{"n_layer": 16, "d_model": 128, "n_head": 4, "n_kv_head": 4, "head_dim": 32, "d_mlp": 512, "vocab_size": 2883, "activation": "relu", "norm": "layernorm", "norm_place": "pre", "norm_eps": 1e-06, "positions": "rope", "rope_base": 10000.0, "rope_fraction": 1.0, "qk_norm": false, "attn_scale": 0.177, "bias": "all", "tie_embeddings": true, "parallel_block": false, "init": "normal", "init_std_qkv": 0.0442, "init_std_o": 0.00783, "init_std_up": 0.0442, "init_std_down": 0.00783, "optimizer": "muon_variant", "lr": 0.00351, "beta1": 0.9, "weight_decay": 0.013, "lr_head": 0.0106, "warmup_steps": 200, "schedule": "wsd", "decay_fraction": 0.664, "decay_shape": "linear", "final_lr_fraction": 0.05, "batch_tokens": 16384, "seq_len": 256, "doc_mask": true, "train_tokens": 206600000, "steps": 12610, "dataset": "wikipedia_en"}
Each number is 200 + 40 x the weight over its row's rms, rounded and kept within 0 to 999. Layers, rows and columns count from 0. The size before them is the row's rms in percent of the matrix's.

# layer 7 attention key, 128x128, rms 0.136, rows 0-108, columns 0-63
093,217,211,254,219,233,210,155,216,277,189,243,167,180,194,203,130,137,164,183,171,217,171,200,140,233,189,142,219,251,163,150,164,149,252,238,235,176,171,165,220,169,154,178,106,166,240,237,166,225,153,196,231,225,172,177,176,206,235,230,134,233,221,181,128
094,171,181,160,180,226,231,221,196,222,199,155,207,227,267,223,159,255,192,158,261,253,158,194,178,233,187,197,287,120,168,210,247,131,210,215,228,95,190,224,240,197,220,181,222,232,235,223,161,101,210,216,170,194,207,179,167,245,141,233,142,228,116,204,171
086,250,240,217,190,220,161,231,167,146,246,199,258,191,211,226,205,214,190,231,274,231,185,126,245,158,231,181,181,170,264,176,207,186,216,205,132,239,257,169,174,156,207,187,144,171,201,162,206,274,214,194,200,162,268,203,184,170,245,159,152,172,261,191,221
088,242,207,241,104,172,212,264,171,223,237,241,213,220,278,252,211,121,232,262,252,217,280,177,221,145,167,152,191,201,203,232,195,206,219,170,180,172,181,230,208,177,207,195,137,190,247,173,197,164,273,189,220,248,198,241,129,156,233,215,165,187,265,211,183
090,229,198,108,169,192,214,246,188,154,149,170,172,145,144,197,168,247,231,168,202,263,178,256,175,261,205,131,338,110,184,229,163,182,207,121,199,205,195,230,224,156,218,286,167,142,249,232,183,214,263,151,195,188,238,263,212,225,211,260,135,189,164,159,216
091,126,244,206,173,218,159,204,236,220,208,147,247,245,211,192,217,232,225,203,148,223,150,193,150,262,226,267,279,187,243,215,151,171,210,212,162,178,202,174,213,202,201,181,188,183,210,124,199,210,171,198,281,170,162,233,198,174,183,160,148,202,251,195,161
094,88,262,232,196,252,165,308,216,165,208,147,157,206,202,188,176,198,201,165,174,164,125,195,222,196,187,215,264,180,290,140,149,203,236,192,124,220,191,191,187,215,235,209,194,282,237,204,223,249,202,208,254,188,284,184,277,186,215,148,138,188,175,241,262
088,144,183,227,184,176,195,179,177,243,146,155,263,200,167,217,248,200,217,226,214,197,276,146,222,224,210,193,178,266,237,175,256,273,192,220,127,228,193,215,259,264,240,242,156,233,201,239,256,156,186,224,291,194,215,227,195,125,223,160,130,215,195,159,252
097,188,210,181,181,202,165,245,272,143,198,169,180,168,193,195,227,216,245,178,221,219,172,160,208,178,212,145,197,180,224,223,121,197,217,224,194,176,145,203,199,78,148,200,180,181,234,193,119,169,234,190,286,215,198,196,228,165,216,244,196,216,179,165,305
096,154,170,187,189,218,180,173,249,242,146,143,297,195,170,158,226,234,153,214,163,246,199,191,242,200,197,228,239,284,199,120,202,212,168,220,187,205,163,223,234,226,250,236,241,208,158,221,199,271,142,152,208,120,198,135,271,225,223,223,66,240,204,167,233
087,278,155,179,111,194,244,184,192,257,182,196,209,190,205,213,196,191,170,226,161,193,263,142,143,230,209,242,211,226,226,166,220,145,200,216,155,97,199,255,136,240,175,199,167,182,171,196,119,169,221,207,275,270,197,238,150,139,140,175,169,280,200,204,225
092,185,220,193,152,175,158,210,135,187,202,202,232,235,138,160,137,235,201,209,127,177,180,259,189,192,177,308,283,177,166,238,214,194,194,185,268,228,256,222,260,165,204,213,213,181,195,235,167,192,198,168,133,226,231,227,133,181,177,234,181,256,189,197,209
103,199,232,244,149,201,178,220,179,219,151,218,171,195,183,252,192,209,223,162,207,150,194,297,117,245,238,157,197,217,215,237,238,143,204,191,232,280,238,171,200,160,218,210,155,224,260,264,204,177,199,188,213,173,150,168,184,246,179,149,194,142,146,129,171
116,133,157,216,226,103,157,175,189,180,169,244,188,159,249,256,210,270,160,192,110,242,210,196,138,241,205,176,249,233,163,176,190,183,174,236,203,228,261,172,175,244,150,226,167,214,248,210,209,169,181,237,128,235,253,175,224,178,202,148,207,209,124,162,219
113,214,208,199,217,137,250,218,202,225,187,211,198,266,278,215,175,223,156,174,211,214,236,270,237,182,203,146,286,167,206,239,239,166,160,90,194,193,171,189,198,196,160,268,188,190,255,197,174,140,187,198,187,197,226,177,200,217,147,229,199,225,187,242,166
101,169,173,187,214,176,206,209,185,230,159,208,188,225,168,189,202,160,211,193,106,127,169,222,239,213,196,230,219,113,174,203,218,186,149,155,204,210,231,229,222,183,176,215,248,179,209,214,215,213,237,219,114,170,161,235,123,188,180,220,206,156,242,190,90
097,263,256,152,206,219,181,131,157,224,209,195,257,200,158,161,168,232,179,276,195,101,163,269,230,216,246,188,199,259,202,224,251,181,249,171,167,210,194,142,157,226,202,237,218,176,225,116,265,203,101,186,252,169,224,201,114,240,201,240,170,195,153,250,183
113,138,170,229,125,238,203,214,196,196,214,194,261,166,196,122,251,122,150,209,201,186,226,213,195,283,198,210,185,222,220,198,238,181,132,205,190,185,231,284,199,168,198,154,215,175,192,114,198,234,155,248,150,233,171,150,141,253,220,214,265,251,247,199,207
121,247,198,183,236,219,155,135,138,177,208,182,181,231,210,263,243,208,232,285,221,176,241,156,238,188,224,198,121,221,154,121,221,175,192,234,232,236,215,70,173,128,167,213,152,235,137,293,260,178,223,249,220,173,167,168,252,251,127,172,228,233,219,147,139
119,128,142,161,214,211,212,181,265,181,171,204,182,195,182,107,201,187,224,189,193,208,208,119,214,227,268,216,229,151,201,200,154,227,178,224,172,209,210,168,242,272,208,174,212,192,252,151,152,241,128,202,236,184,251,180,266,162,262,229,208,206,160,222,223
126,143,178,292,148,170,241,184,189,236,186,205,199,270,242,245,213,192,243,232,122,165,153,214,182,259,192,164,193,234,172,179,256,212,201,209,260,53,234,205,233,169,186,228,215,289,262,141,230,191,203,200,166,206,203,216,214,146,175,250,113,210,153,192,214
124,190,167,146,197,249,127,154,187,196,241,180,186,134,206,186,220,136,157,143,165,262,297,206,199,262,198,236,194,226,172,237,190,207,204,219,196,168,209,255,234,242,156,133,157,173,133,281,201,197,181,164,186,254,264,204,161,279,176,223,187,204,184,243,260
116,194,198,179,178,237,264,275,184,235,196,183,236,275,181,183,180,177,166,202,269,145,164,187,241,138,247,221,191,260,233,220,197,179,152,233,134,194,160,192,211,199,115,184,161,230,191,219,195,173,161,158,141,147,202,220,206,257,248,174,197,254,209,215,205
114,169,149,97,200,150,190,267,223,245,158,217,146,225,238,187,175,205,211,213,166,240,190,168,226,240,170,185,215,241,201,208,271,199,184,212,181,246,116,186,172,110,193,244,289,304,182,247,230,238,193,169,202,210,216,211,196,221,245,185,192,237,199,173,199
125,178,215,156,193,271,244,205,185,143,228,217,135,154,227,245,208,189,195,106,268,158,152,174,215,291,199,262,249,246,234,164,142,197,200,238,89,201,261,269,214,162,148,198,193,220,264,230,178,192,224,221,246,241,160,171,223,143,179,115,243,167,184,155,273
115,189,181,222,276,160,253,123,181,109,270,266,273,233,219,182,134,175,183,225,209,188,194,191,249,222,114,141,161,181,166,151,277,287,115,195,193,225,257,200,138,173,195,161,213,199,175,208,206,189,216,225,164,157,226,207,229,111,150,273,153,177,262,200,160
127,180,193,243,185,216,241,271,168,238,226,155,184,179,243,212,186,208,176,146,161,261,213,256,207,215,178,153,297,197,207,212,171,214,228,151,167,182,187,205,206,224,166,203,257,239,189,245,208,160,162,240,207,234,183,227,310,164,168,199,194,213,214,286,143
114,239,210,240,248,236,156,164,222,232,176,255,212,164,206,191,225,194,179,109,262,167,231,143,213,198,195,134,203,141,212,244,202,160,221,185,220,205,138,173,217,209,245,174,187,174,233,190,185,162,204,200,146,177,166,219,168,173,307,297,238,193,214,248,190
128,291,219,215,245,204,203,218,211,213,246,182,198,275,103,209,215,117,205,206,240,129,203,187,157,168,181,232,162,175,221,175,253,169,162,182,181,182,203,182,176,247,207,244,172,181,189,259,261,243,214,165,235,226,203,185,148,258,199,140,219,154,182,235,164
118,202,188,225,182,223,175,194,174,262,245,200,164,236,155,177,168,238,191,227,207,146,200,221,225,197,178,184,210,192,242,183,177,169,169,236,239,158,204,184,266,177,266,238,174,148,192,173,238,218,158,188,174,183,214,275,234,277,264,153,220,207,177,176,235
117,239,187,217,177,218,145,242,305,148,182,220,189,172,85,204,205,239,167,215,255,225,234,164,249,218,111,240,223,214,216,219,229,152,151,209,201,311,203,208,186,230,171,265,236,183,181,298,237,185,193,197,192,144,122,210,186,200,218,139,151,153,162,228,223
125,241,173,216,185,229,266,168,184,164,231,214,176,176,176,252,220,119,179,213,224,237,91,253,259,232,162,176,202,146,202,194,185,144,238,216,211,210,171,194,211,193,203,211,169,201,256,226,158,250,157,201,190,166,182,205,161,242,215,232,227,173,216,170,197
062,173,182,229,168,233,166,290,175,161,268,200,156,187,195,236,227,209,232,184,166,111,185,196,174,83,250,252,207,190,154,136,198,148,210,137,166,190,131,147,206,151,254,197,158,221,218,160,226,178,170,223,248,230,291,207,183,175,191,173,217,132,220,228,167
089,215,194,189,203,143,221,240,197,233,207,220,168,168,167,162,131,224,170,194,175,119,192,188,203,159,217,271,195,214,186,165,143,199,179,209,219,185,139,218,204,173,235,205,254,219,274,194,250,170,257,225,216,155,305,216,159,125,220,153,184,166,172,181,131
080,206,196,239,246,192,245,218,279,224,178,214,221,297,154,227,170,155,206,129,159,218,202,182,175,197,227,194,196,142,180,108,206,201,179,226,210,227,193,238,208,204,207,157,232,194,196,187,138,174,142,209,277,216,284,169,218,231,208,227,173,200,99,184,221
060,211,211,165,175,191,224,204,216,211,224,242,200,162,183,213,325,181,247,204,161,170,202,176,165,215,239,184,228,186,124,116,248,252,238,214,132,145,163,232,228,191,228,166,242,201,165,252,259,211,196,140,214,208,184,238,223,134,186,145,208,191,183,184,222
081,232,253,158,188,225,184,218,188,219,200,212,240,228,236,233,198,129,221,80,262,182,146,197,200,163,175,161,198,153,145,128,266,180,146,200,258,178,216,169,163,191,282,181,183,216,210,144,199,194,220,236,265,225,242,229,187,193,274,207,161,158,160,171,138
072,154,244,189,166,241,258,138,202,247,199,202,225,222,195,192,212,211,241,209,117,245,215,241,220,198,202,181,188,198,170,182,202,207,174,264,204,267,137,204,162,261,228,169,294,196,130,196,124,175,261,264,201,218,233,196,249,272,215,159,186,195,165,183,222
074,198,208,208,212,212,217,251,256,206,194,159,192,215,211,180,214,251,228,137,129,182,251,170,243,189,223,254,206,186,181,113,236,174,203,194,209,189,235,188,229,204,188,126,222,247,220,212,222,195,185,278,213,182,271,148,221,169,137,142,204,190,174,298,193
067,209,207,221,192,166,177,185,179,217,176,221,236,183,126,152,172,216,187,127,168,210,284,227,211,238,194,131,231,97,181,244,180,241,192,216,187,284,187,166,214,191,172,141,231,209,225,161,118,201,238,260,126,265,289,181,142,218,217,184,220,264,198,209,185
078,233,157,245,130,247,194,155,224,197,163,163,311,228,188,187,171,275,183,198,202,194,219,139,203,204,211,145,281,178,161,217,151,223,162,179,201,163,190,220,114,204,229,207,132,149,110,259,219,222,168,239,141,274,137,187,260,259,165,246,258,238,267,287,203
068,205,212,189,128,183,184,167,179,218,225,164,206,130,144,178,182,165,169,185,160,278,251,129,243,219,252,205,171,210,226,246,306,166,198,187,230,203,136,168,192,245,178,257,177,228,263,218,123,160,200,160,129,163,200,181,176,207,215,231,306,270,177,233,173
074,231,146,205,208,155,169,157,205,308,198,231,151,198,173,138,163,246,198,148,189,222,220,180,199,259,248,208,195,219,213,127,249,228,215,250,290,258,155,153,208,238,190,205,199,181,275,240,220,223,227,175,265,178,211,181,204,142,190,173,170,209,165,195,140
078,329,157,297,199,201,214,190,168,181,195,132,228,180,253,213,246,240,240,152,196,220,210,204,199,227,179,218,226,211,165,176,205,189,229,230,210,126,193,197,255,145,171,192,157,202,255,234,130,111,213,215,142,164,189,243,201,174,227,123,146,260,221,204,180
079,302,208,256,237,199,259,170,204,242,201,124,231,188,262,171,225,160,167,305,222,165,211,184,145,195,169,253,214,185,212,196,194,132,187,205,219,243,206,206,335,168,233,159,205,198,290,215,221,186,213,164,231,264,220,238,221,158,230,177,223,179,226,164,168
081,196,179,194,181,180,221,161,138,200,266,189,176,187,147,188,212,190,116,263,191,177,194,256,167,199,207,195,194,172,236,187,206,128,251,216,201,257,244,196,220,266,245,266,269,187,212,193,260,283,170,170,189,214,317,251,145,206,187,147,196,225,154,163,159
070,183,194,223,138,155,256,242,246,164,252,212,246,193,158,153,292,185,178,160,157,218,248,247,196,284,138,311,196,221,207,188,250,158,199,184,216,150,273,178,219,227,179,288,211,207,185,188,178,199,182,241,224,215,182,151,167,291,237,225,271,197,232,185,137
097,176,223,212,127,199,109,231,203,175,245,225,224,169,181,115,198,187,158,228,189,237,196,153,168,261,251,165,248,207,193,299,210,242,167,227,196,205,160,246,196,206,205,246,212,170,181,244,193,213,222,167,151,155,109,184,175,202,152,260,268,249,224,242,195
095,251,185,219,213,178,221,156,249,194,174,184,234,178,173,198,151,242,273,167,158,190,198,194,285,158,196,195,216,221,141,190,207,175,172,200,216,179,206,236,239,204,164,205,217,211,196,189,261,242,163,223,220,172,286,228,203,129,242,148,200,192,229,210,116
084,262,210,142,232,175,185,238,192,171,207,159,147,226,218,172,135,192,166,242,259,209,219,143,191,175,196,168,227,172,116,187,174,216,212,182,169,175,145,235,159,216,221,232,276,256,244,189,249,213,250,227,99,179,235,245,219,150,239,183,170,132,137,236,150
091,210,247,148,282,211,164,249,241,199,183,149,172,82,168,198,230,176,232,267,165,213,197,210,196,208,180,192,191,264,204,212,185,163,197,157,198,248,244,221,156,201,163,182,261,237,211,193,236,139,230,185,283,202,232,156,204,208,186,169,140,195,123,172,279
087,165,229,194,169,197,188,228,219,139,223,266,235,239,201,188,199,212,219,217,186,184,166,240,207,182,168,215,218,143,236,295,271,178,177,288,183,213,135,211,185,205,176,213,199,187,233,157,228,162,119,156,192,190,178,198,177,177,155,237,202,206,303,271,212
099,226,142,208,210,128,234,234,295,209,202,197,180,183,146,281,189,220,204,166,189,211,270,177,158,250,223,228,196,158,186,78,204,250,231,254,222,197,185,180,231,164,285,181,262,221,250,143,196,136,111,227,263,185,254,221,168,220,205,155,182,173,169,169,148
088,240,173,180,194,177,188,181,238,263,130,216,204,213,177,174,184,170,218,164,277,285,181,199,194,128,212,216,110,140,195,178,220,257,143,182,218,242,171,208,183,135,192,190,230,237,238,176,246,210,252,163,207,138,219,129,172,170,183,191,175,209,177,217,225
083,138,223,137,239,216,243,217,188,184,214,240,174,251,101,106,176,263,177,137,236,136,181,152,208,241,229,193,189,187,225,176,220,157,175,203,307,228,148,138,176,205,154,239,231,246,194,207,173,202,163,149,113,233,275,199,161,235,243,155,205,205,194,156,172
089,198,277,167,255,227,177,221,173,211,225,270,188,218,209,149,243,155,140,179,116,262,136,255,135,149,236,225,197,199,231,175,213,221,222,247,184,133,168,179,138,225,225,179,252,181,216,184,85,161,229,169,213,256,222,195,144,132,210,170,185,236,203,231,235
083,212,126,156,255,128,235,282,160,170,215,206,225,288,214,183,189,156,190,232,237,268,158,171,206,185,211,144,198,201,231,247,222,228,175,264,141,301,188,129,157,270,192,238,154,180,209,183,185,178,229,137,215,173,170,182,279,176,249,238,178,233,183,189,146
087,166,250,179,223,226,178,155,272,196,215,171,250,244,187,246,179,198,174,196,183,195,188,242,221,175,250,200,220,242,230,210,208,280,154,178,127,178,215,229,249,197,176,234,183,173,145,181,218,156,167,205,152,201,64,170,251,126,239,232,136,113,167,227,175
101,229,226,233,146,280,229,175,162,180,129,209,240,168,250,252,153,199,150,220,205,206,183,290,150,145,190,133,241,198,183,247,201,222,286,154,197,238,247,199,220,206,128,173,181,254,144,193,192,179,185,134,162,175,129,180,221,264,164,122,239,218,204,242,227
090,175,260,235,191,177,130,234,179,190,176,246,164,239,243,191,117,219,216,207,254,179,229,245,206,147,241,160,156,183,192,127,187,203,212,136,261,217,152,198,124,183,255,231,234,232,201,183,192,233,231,192,255,214,325,172,220,192,211,176,151,160,183,193,206
090,207,185,131,208,199,231,205,166,123,196,265,184,204,206,172,228,205,204,219,240,167,218,216,229,114,162,227,214,196,114,136,228,201,161,223,170,190,189,199,189,170,208,235,254,229,254,186,192,212,103,143,249,264,246,128,209,216,230,179,198,180,214,169,181
082,181,143,220,167,266,237,223,132,217,290,175,210,175,149,242,164,163,237,232,245,219,242,171,176,219,135,161,157,211,222,228,187,143,204,207,227,205,218,261,175,232,195,165,232,184,169,176,208,228,150,230,234,271,152,222,218,143,170,145,170,112,218,255,228
096,230,172,198,209,229,239,273,238,253,250,150,204,150,179,230,231,143,198,132,207,144,195,268,240,198,174,217,198,226,255,143,138,187,148,193,163,188,172,185,210,201,229,133,239,222,270,183,182,243,245,232,209,204,243,191,177,184,245,160,154,308,233,140,186
089,74,249,203,249,199,232,272,247,184,185,179,167,182,272,191,204,217,239,204,203,227,252,247,175,201,203,149,240,257,257,256,251,145,189,140,147,209,222,169,253,176,162,169,268,140,226,215,211,196,152,197,196,219,170,207,203,210,213,155,200,131,210,195,184
091,142,134,197,226,179,241,187,134,177,209,171,197,144,141,228,180,205,219,179,212,270,240,240,278,263,132,195,165,173,188,230,258,193,210,200,136,171,242,246,151,209,190,203,138,226,208,282,261,177,218,200,213,203,224,251,238,183,106,162,208,179,150,200,206
076,184,218,213,209,225,263,219,290,152,163,156,172,211,205,194,269,203,208,198,170,164,226,247,219,208,295,201,124,247,205,135,158,146,265,167,120,131,161,217,211,236,159,207,183,202,236,203,203,179,231,170,206,190,259,194,217,244,171,150,159,204,207,161,215
084,149,241,223,229,253,182,204,255,185,177,180,266,146,139,227,144,224,265,127,197,193,201,270,242,235,115,206,162,130,275,233,204,151,173,194,189,156,252,195,200,219,216,213,143,211,198,231,236,213,172,159,227,205,233,244,231,167,185,129,214,206,207,246,214
085,246,233,183,181,219,230,189,226,181,119,244,235,162,137,222,174,149,198,139,226,331,251,147,194,179,234,206,231,232,191,216,204,133,228,217,229,206,200,229,226,239,160,193,297,161,180,236,164,259,170,203,177,177,201,216,211,212,142,187,161,285,207,241,161
091,203,161,197,236,164,198,226,155,202,175,234,201,138,212,179,202,180,261,156,133,178,227,134,274,223,166,179,105,175,288,211,217,152,161,242,190,167,211,163,242,264,193,271,189,152,214,237,203,244,224,118,259,263,219,202,211,192,160,187,154,256,241,137,206
091,186,231,202,239,216,241,180,286,187,171,245,215,203,147,150,188,187,206,224,153,218,239,136,235,149,261,208,125,262,194,198,229,195,147,209,234,273,182,170,207,172,183,208,218,163,207,197,155,253,173,178,104,207,168,146,214,171,263,220,254,267,231,219,163
097,129,203,178,170,231,236,258,189,260,193,237,211,254,172,201,217,195,169,157,172,199,283,163,252,234,225,174,145,164,211,216,169,188,212,190,194,214,208,226,208,169,197,222,225,214,212,183,201,279,198,126,299,227,113,168,265,225,168,185,156,166,146,168,269
106,205,254,269,188,112,192,222,213,181,222,188,239,257,213,203,215,221,209,194,223,262,180,196,247,247,262,211,162,169,206,240,173,188,176,200,243,134,172,278,167,156,264,162,125,107,204,208,171,223,142,225,193,169,169,200,233,199,164,220,256,254,227,243,222
119,156,240,240,164,130,151,199,161,210,288,200,212,282,193,243,195,142,172,184,272,205,147,194,182,212,179,205,160,172,155,218,207,266,232,187,160,118,235,183,163,130,210,215,169,261,194,221,199,214,201,255,107,212,87,181,178,230,229,264,166,221,184,314,135
105,242,193,167,213,187,258,200,166,163,208,184,166,224,196,183,270,213,232,196,236,226,260,143,170,96,193,202,134,285,204,197,233,232,242,165,252,194,134,275,241,315,190,234,267,196,190,213,170,190,188,164,213,261,254,185,203,196,196,246,236,203,128,105,162
109,205,189,232,226,179,186,179,159,168,151,250,96,195,251,192,185,174,228,220,201,154,199,148,236,232,205,208,169,144,159,256,238,219,168,180,190,157,216,127,297,274,190,247,177,250,239,156,227,199,217,205,199,248,132,202,198,225,170,245,176,136,188,130,134
101,187,195,173,209,239,162,151,152,209,172,151,280,183,200,199,205,192,243,159,267,314,180,232,292,262,144,192,274,164,277,193,203,212,242,132,167,133,221,227,145,166,184,217,209,199,238,210,188,176,177,176,216,213,175,202,115,148,294,187,210,173,223,152,149
109,242,244,221,190,195,198,192,229,189,210,170,210,161,164,266,164,193,157,220,218,183,148,207,183,240,249,180,215,251,184,157,212,187,189,208,120,192,248,139,172,212,162,250,257,272,153,147,241,296,194,177,214,183,238,210,158,184,198,221,214,276,270,153,192
100,168,167,230,162,218,149,182,173,236,188,228,214,227,224,215,225,188,238,227,156,220,184,234,226,176,155,167,166,207,135,186,118,227,194,233,190,202,198,149,263,208,159,271,160,280,208,185,243,167,168,198,280,221,233,291,167,198,163,188,273,207,196,286,275
114,181,126,157,240,188,142,226,237,164,244,165,210,137,194,243,239,232,275,234,231,217,209,138,230,206,173,174,217,200,226,186,208,246,163,224,298,189,156,198,184,196,201,221,253,132,168,232,182,213,195,124,200,233,214,198,257,218,185,236,120,219,187,181,214
083,231,263,265,224,150,233,141,269,170,217,218,224,181,225,219,293,162,166,233,267,214,249,141,154,247,183,180,181,129,184,157,201,162,225,167,195,101,268,198,233,218,270,177,169,238,136,257,175,203,180,225,163,255,124,223,212,251,242,254,229,230,190,203,243
112,154,153,186,198,256,206,268,111,210,221,152,181,211,225,239,224,113,199,190,193,170,247,198,207,122,163,187,167,249,205,145,214,184,135,229,168,141,267,227,213,185,122,230,241,211,181,254,185,248,156,217,175,269,257,186,234,296,194,209,159,209,167,172,125
104,230,250,164,264,211,171,221,179,276,234,298,123,298,216,202,260,243,245,253,111,182,229,202,152,169,226,227,131,191,214,215,140,234,209,182,214,163,158,203,210,214,251,160,254,249,203,184,173,150,226,182,193,226,230,233,206,183,189,173,228,141,197,190,187
100,249,202,190,201,214,152,215,228,246,195,187,174,189,234,217,197,167,224,176,294,183,192,223,224,168,212,171,180,200,142,156,221,198,202,144,134,238,187,235,213,240,215,184,129,139,253,158,152,252,176,215,194,115,282,119,139,232,236,234,173,256,195,229,146
103,167,185,212,302,209,262,256,214,248,211,262,198,139,207,204,203,250,177,231,200,220,218,137,138,189,115,208,124,164,195,205,152,186,173,185,213,166,187,137,200,222,168,273,228,133,179,197,184,203,122,209,178,269,172,132,221,190,232,214,265,136,263,195,256
099,217,233,155,207,183,180,180,174,101,223,136,176,227,178,187,188,204,178,198,255,214,152,207,194,165,192,139,147,232,246,233,206,160,136,231,247,141,143,206,125,201,211,191,163,238,180,166,218,272,190,173,153,171,195,163,165,136,222,236,190,215,270,179,183
095,263,138,268,258,192,186,207,167,181,225,224,225,300,161,239,160,158,233,192,150,186,186,156,191,231,141,190,152,191,168,262,226,213,213,182,226,205,164,169,222,158,237,193,134,181,239,211,279,279,174,159,218,242,256,206,165,183,227,265,123,187,307,248,221
096,201,143,183,166,275,160,280,180,182,157,198,194,176,254,185,205,183,321,224,181,147,199,119,231,128,143,240,199,211,296,180,224,132,125,208,156,203,314,218,191,113,194,173,150,195,201,177,146,209,169,164,254,197,207,191,276,185,279,173,215,207,188,173,207
107,196,228,167,136,185,176,99,231,259,193,175,321,217,197,225,277,290,160,147,163,201,199,189,169,217,211,207,205,172,168,227,209,165,264,158,190,261,206,165,128,170,251,190,178,185,236,271,209,142,145,131,253,172,235,189,257,226,278,218,233,192,234,250,260
100,235,226,256,212,175,253,249,255,200,156,222,176,245,175,193,164,259,191,199,274,194,215,285,241,191,187,174,203,213,214,180,146,216,193,201,241,248,214,145,220,165,240,215,135,91,156,172,254,194,253,199,226,251,104,166,264,239,148,148,214,211,164,243,193
100,236,187,242,202,135,255,280,182,214,156,195,233,201,163,303,211,185,170,179,184,235,242,141,211,118,165,248,218,179,178,176,220,223,142,240,199,199,191,220,186,197,189,237,206,231,155,235,251,171,171,196,194,149,173,225,202,246,273,185,199,190,208,171,199
099,156,231,275,198,211,200,214,207,174,230,184,172,219,212,214,120,170,228,213,123,159,222,173,190,133,234,234,168,239,184,179,174,187,153,191,193,228,229,237,144,209,244,276,207,210,169,233,220,128,195,149,250,207,159,180,277,271,165,142,236,257,208,219,265
100,213,243,185,240,116,206,182,142,195,204,287,214,149,180,180,227,230,172,157,180,156,276,172,157,181,240,210,238,228,234,212,179,222,215,229,244,155,95,168,203,157,92,243,152,192,159,133,232,260,172,187,242,160,198,151,254,245,217,197,211,224,153,260,253
104,215,252,246,223,213,153,232,206,198,201,180,243,308,245,189,189,190,127,249,244,231,171,125,205,198,244,176,276,130,146,251,114,165,141,173,258,260,187,240,147,169,116,185,216,203,181,196,215,157,276,259,180,206,209,191,148,204,213,210,250,264,149,216,162
108,226,163,175,187,223,218,171,187,199,169,258,208,127,155,193,195,157,192,189,237,223,252,209,283,137,219,194,137,177,182,232,180,220,170,239,206,225,87,132,175,188,171,263,188,257,233,291,279,237,225,190,159,238,223,210,207,227,207,196,212,222,178,123,179
100,160,209,120,227,133,255,220,145,163,192,204,176,190,184,183,151,185,132,177,293,199,180,221,186,180,190,190,83,193,209,234,272,176,199,202,230,213,219,146,221,243,188,262,172,249,182,165,223,143,256,182,191,251,195,257,131,222,253,312,175,274,221,249,259
101,227,187,240,200,150,196,225,194,259,166,209,230,179,255,230,211,229,198,140,164,229,180,227,133,177,122,171,241,133,221,203,186,175,186,230,206,186,154,157,206,155,300,159,289,227,165,183,192,199,133,137,220,244,188,257,209,173,188,184,220,206,188,220,131
077,202,209,280,260,250,183,218,233,191,172,183,179,156,200,206,295,159,107,124,112,195,177,163,216,106,262,231,179,164,189,157,242,152,211,270,210,193,128,206,236,178,223,219,221,152,211,223,188,206,184,124,190,216,156,130,217,201,173,140,215,150,258,176,224
087,240,181,162,216,194,206,196,265,190,234,172,210,137,207,218,184,258,236,130,64,144,252,181,220,145,155,223,228,172,193,225,132,255,236,232,168,209,157,170,191,158,129,217,266,188,217,202,171,190,206,218,181,158,204,190,263,252,227,228,252,177,231,127,226
082,220,179,210,240,244,166,253,257,243,217,197,221,171,198,291,244,229,189,160,147,158,217,250,218,126,197,203,216,244,247,186,257,242,232,208,210,238,222,150,221,194,104,210,249,196,243,229,210,155,185,190,206,179,267,213,217,260,219,179,233,214,263,110,153
087,221,182,251,244,150,160,212,225,175,231,199,127,253,240,206,144,241,197,207,248,204,210,142,161,236,130,222,215,212,85,203,136,274,201,152,211,115,201,227,175,183,278,203,178,258,217,199,232,215,207,164,247,158,214,203,220,186,149,232,192,228,156,225,194
084,263,233,197,153,243,200,216,202,276,233,185,241,142,177,172,228,253,231,210,209,292,182,239,227,192,209,196,205,233,195,224,229,167,241,245,154,241,89,191,256,204,229,253,228,132,218,152,157,200,264,220,131,105,204,174,204,212,217,186,227,237,149,179,164
101,226,200,175,213,204,167,185,234,232,213,269,164,167,219,190,204,206,179,224,196,227,227,156,255,137,251,215,166,217,149,226,134,184,226,174,183,162,217,273,172,112,177,145,254,163,168,132,179,120,230,173,110,221,148,233,180,226,174,182,238,186,235,146,181
099,191,287,199,223,239,170,176,147,172,189,149,167,196,167,215,223,151,167,160,156,146,230,246,262,166,224,212,185,253,267,147,184,247,148,207,159,272,203,209,201,259,206,180,220,200,121,247,144,156,234,147,177,193,222,165,244,189,248,248,179,123,152,218,284
104,169,291,243,166,305,281,222,237,292,164,237,217,132,166,216,235,186,235,211,173,122,198,168,198,201,168,236,196,233,297,101,263,171,212,256,188,154,237,176,206,183,171,224,226,189,228,208,163,223,195,204,202,161,248,141,230,236,201,241,187,208,246,138,220
101,200,243,233,166,242,234,224,170,186,210,210,97,254,169,175,250,170,238,230,233,229,249,173,245,223,206,193,193,201,347,209,197,199,163,137,228,164,198,194,187,161,139,213,187,252,213,247,140,232,232,247,222,181,197,220,161,142,157,181,210,153,203,185,226
095,152,225,182,186,169,200,176,287,230,232,201,204,217,268,195,214,175,139,221,269,173,132,188,173,151,185,161,241,170,157,249,136,225,237,177,218,167,178,241,107,202,285,187,172,140,199,171,227,174,206,186,252,243,140,214,143,229,136,168,249,241,181,231,176
111,263,250,119,234,186,200,166,247,204,217,227,250,145,202,168,223,227,137,230,268,213,224,308,171,254,214,207,200,230,106,315,211,198,241,202,218,260,205,243,136,208,145,175,250,246,248,168,252,194,247,252,207,225,161,205,187,177,126,212,206,208,195,185,149
102,225,250,256,213,213,176,249,180,232,219,156,189,225,240,184,152,146,176,209,225,171,166,139,215,271,181,255,214,156,133,204,154,199,192,192,156,151,167,253,181,204,263,201,234,224,223,235,185,278,226,200,191,215,246,244,130,211,169,155,182,234,204,228,222
101,143,147,249,173,232,234,195,223,243,265,175,189,211,201,249,262,262,201,185,180,193,146,246,231,241,184,211,233,216,150,219,194,221,219,217,160,199,222,156,202,244,79,200,191,208,161,219,219,231,188,157,256,216,204,234,242,202,200,185,143,207,163,125,200